config.yaml
num_hidden_layers: 15
hidden_size: 512
num_attention_heads: 4
num_key_value_heads: 4
head_dim: 128
intermediate_size: 2048
vocab_size: 20747
hidden_act: "tanh_gelu"
norm: "layernorm"
norm_place: "pre"
norm_eps: 1e-05
positions: "rope"
rope_theta: 100000.0
rope_fraction: 0.5
qk_norm: false
attn_scale: 0.0884
bias: "none"
tie_word_embeddings: false
parallel_block: true
init: "trunc"
init_std_qkv: 0.0353
init_std_o: 0.00644
init_std_up: 0.0353
init_std_down: 0.00644
optimizer: "adamw"
learning_rate: 0.000828
beta1: 0.9
beta2: 0.95
weight_decay: 0.12
lr_head: 0.00456
max_grad_norm: 2.0
warmup_steps: 253
schedule: "wsd"
decay_fraction: 1.0
decay_shape: "linear"
final_lr_fraction: 0.0
batch_tokens: 131072
max_seq_len: 1024
doc_mask: false
train_tokens: 940800000
max_steps: 7178
dataset: "wikipedia_en"
Each number is 128 + 32 x the weight over its row's rms, rounded and kept within 0 to 255. Layers, rows and columns count from 0. Numbers have three digits each. The size before them is the row's rms in percent of the matrix's.

# layer 12 attention value, 512x512, rms 0.0442, rows 90-100, columns 128-255
104:123143152127127126122181137114091165136107148193123121117079075157129108118173082179121114089093116230130092103103125126111079097081098173097147094094133176097131137150147120122120180114112159139107095112167111146088138178110143132179132073190104082109101123160141128063093045163126098100083077089123118128097161112129152153125130152123114186173202073083137088111098124124111132177165
102:111091138127131100158120112071148129153090107159164073067094113082162070136095191108099121107147170124117110146148083027099148134115113067140100145127106094084128166148138148082113161156072101123116211163166180103173077067136097114124101155068125144123140102112111140098159117119063118154202137091118116089034135128120158167131111171115158146098142120179199094129115138139149101163136
097:117092170049126106134146162087145149155166095139120135147112173144150125180103119145164143109115103147097094205105121134115059124151123115161173104084092103080174159181151078112097091125111102121097131102102075155133088133172128078126136161138129170158114123133173092153158193148100166123140119093150119178154117141086115093153171080110079143096090106127106141147190176130179138120131
105:188118140142127090126157107147142099114131090071051151193173094131098096130178137174075124134063065108196193117095128052171148141177079113152118152132128141101127115121151154133134135169129108147116172113128098069178144117117141108149178153117128132174124115135080088229121122136124138132124148159129135124120110114141117110128203167119102130079112152152195118160158151121119117030136
100:170111110091171140123123056068175094144066184216105157160116132116116086132118113211142131093151180085153139100187072096133121145122129150108080181117138142134131171105153055079111126084129141152094114137185129087108167165174155169133150106100163114127131200154130123145125140155145165123157098152166079121108095142121191085110052165107150148162125083115112126120125122144181119139113
100:149099121102154199086090174147126162111138155102095119116204153123105109136148132129126161171082153126141118168122133103099105123164090099161141139152133119175135075094158110100159092134116073113091050121139167120124148140126106135157154136160165098091157180155127197186107109130155159180128180088155125109106147061129143152172098109125050109116051142161099116143125110174072127067108
101:096162174116104175115162082131097175079146106193144059144074107133078184123132170163136099109099124135134145162146109168115175138164190120108074183166136096071117159088151164141112100130144142117154173123143134149124120123114137117048160159098084180123149117096153139109115103170146125133155116159112127147150143155122132147109055109158185048125112058123051097153186097092095174073088
102:159112106159120125205175082148027097132140122056125081106081147113137116140100060174101125073172148153160186193106183075129106117132133102093158073184141172145101163106169164082144168080145140146119068170096121174088102087124154120151132114140111150084163101133087104135187095146110069128093185146111150104097028185149134113096106130123105151118166139143124121133143106136139162153185
104:126090155084126159146076101097103120113145186126130135109139148140166069097168132157105089112165100103084085155155173153098120118153095171204181081157170189153114116079109187135114120086058161160129161160175159099135121104122105151116159154115131126162062109104112119150101134114115170110107126082148149163114114116121141147152188121145118092102080144162149129150136110120112142087105
097:155124183193136081110114133100106130125144133120095150169173067119138111156101112149145163103159174106126202164107164088172123159103147119107150120153107068111103097190153149089132128134093196140112141162142211068166130142078128105144089105069110074101119140130169122046123076132110102072174146153103187131145169161129077108116087109100082114181171160110184135084121125146095153114156
104:165092149128114154113154079114117107153060054114124148125085201124078145126170128123186151128108129110164179081075135185091102126097141193157074091108179160171160107197105085150049117185119164117127121152113170081161128163111141136145129124138116089103134158135165123100181123155103110118099097158123102111051110165095083064101106136123132159151102104081080086167186144159109068141112
# layer 12 attention output (transposed), 512x512, rms 0.0368, rows 90-100, columns 128-255
102:127126138086116153116154139159094167096138112133079118113116084200178132093135128155137090107145114157105144064145160114156114078098164136118104119104159107159108113175098134144141165178105165109110070104107111111129131136123176114151191134193105150165122144125135153166087142090093108109113150111126195099167101137167113073126181086174173126172158128175088145107190161128166171100110
103:183131104139108113101116107132074113120163115091112137099136186182126112131162131133137104143185160087087121149062128113150137121105176167147139147057174100072138167118134100134141181106071142122166101113113113092120097094087084168113153131145130143171135129083085197139152188160151134128149110170081112129083139145139156138155153093166125129150156161107152149158120133139113145108091
098:127116169129083112157133158166100116172108100068153169121154160136120157104102101172063118124119138174092104128135085111154113131153150139100089098204133152104145182127118085119131106125062090193090106142141116116141159068146061119063124158073135141129116115107101241141048096166143142195127057072100147085144145135159109119122134102039153136124105101126154137123139130180126141128125
103:133141101184100156132101106135150157084115139160132158127059129171138117181187077147128112133110098132125136144167098103129136141166143119133104167115137127131150129106093120159131097077099170106119084086134119175114125114124128065152104133073175103090106153150105163078103057139112167159155116097187151138130145166099116124172102171078112088085150165168132194042069118097144089136092
101:107139114130117142133188164140096167144143152117172165160099066139161088143096090144185106124089054123136081107197126120155130164096121176152099128081068130153171182155055116109069106142128100134097098131083086048090146102158112177194131119208219131079133091116062132045166125102083087085132105209176114169074090094086177103168139134073095116116128144156144159162146129152119146130103
096:113143112141124117117091098098138088173074072146187162131117149255138088102097130122106137154058095065171101151081137181106139086173157128092165151097191118139129119117091131149080093174147118129160113121111218083143119059095094105117152091103146151138107154088121104121128100119101150162155105119115105171110083133112086126127144091125151100165153128135081127145055122135090187109076
103:105111188155164115127095090165134169111132147144100048188155110110096128152150113122119169105119092163133106127107121085171131148185160104157194090142151122141168106160154196127128125128163131239131142166130144134106059153130121162125100111150149097114132127128183136184111122124147173139124105126121171160086077118130150146161122134112052134139156119125048129162100094120143070174151
102:164091109116134138129088093172094135084090170126141097129092097145094118120134210142189129166172163131111125130068103126077048148153179142093119208072096122175136119109122115185094146135112143083083105170112096139146103153128183154207077150125200147163182114167102129106112124144139116157164121093117096122097144147114160122096137199076158120174087129177103107097153159072129052129120
104:125136187214143192111136140102128171088087110136114087124146116000151092131106039113120172122115111141158131141158080057141095119128174117177158152127102146115148130137100080158109132125089169176181091131064143135174144141162103111165117087064124169111094135127151103115114116079032075119203118167154156133137149105119133133135156128122073164085174148150145100106102155063129108168133
095:178077149144102112089124154164134107112124140151120123163135180185163156089119137148125139147119132083157167156111146146121071097135100135147081105105202078097094145130118145138123171131122102097121098095101135107149205105163132164115150145118115186186127144070144123134084140137114110121129104094155162096101227145118142106188123102093179119117121124083183174117153086096118118195142
107:177104156168079107155125138164174101162111158131124155194138192197100150144116088099145125106157103128136136113153031130071107117109138087130144139146127082110041112134111159125070122093134051074145140137119130129176188123158107117113080105115134125124134132136115138159135121137172069086214103112138130092124131089106166160166114161137185084120132173169083160138103125134093172139113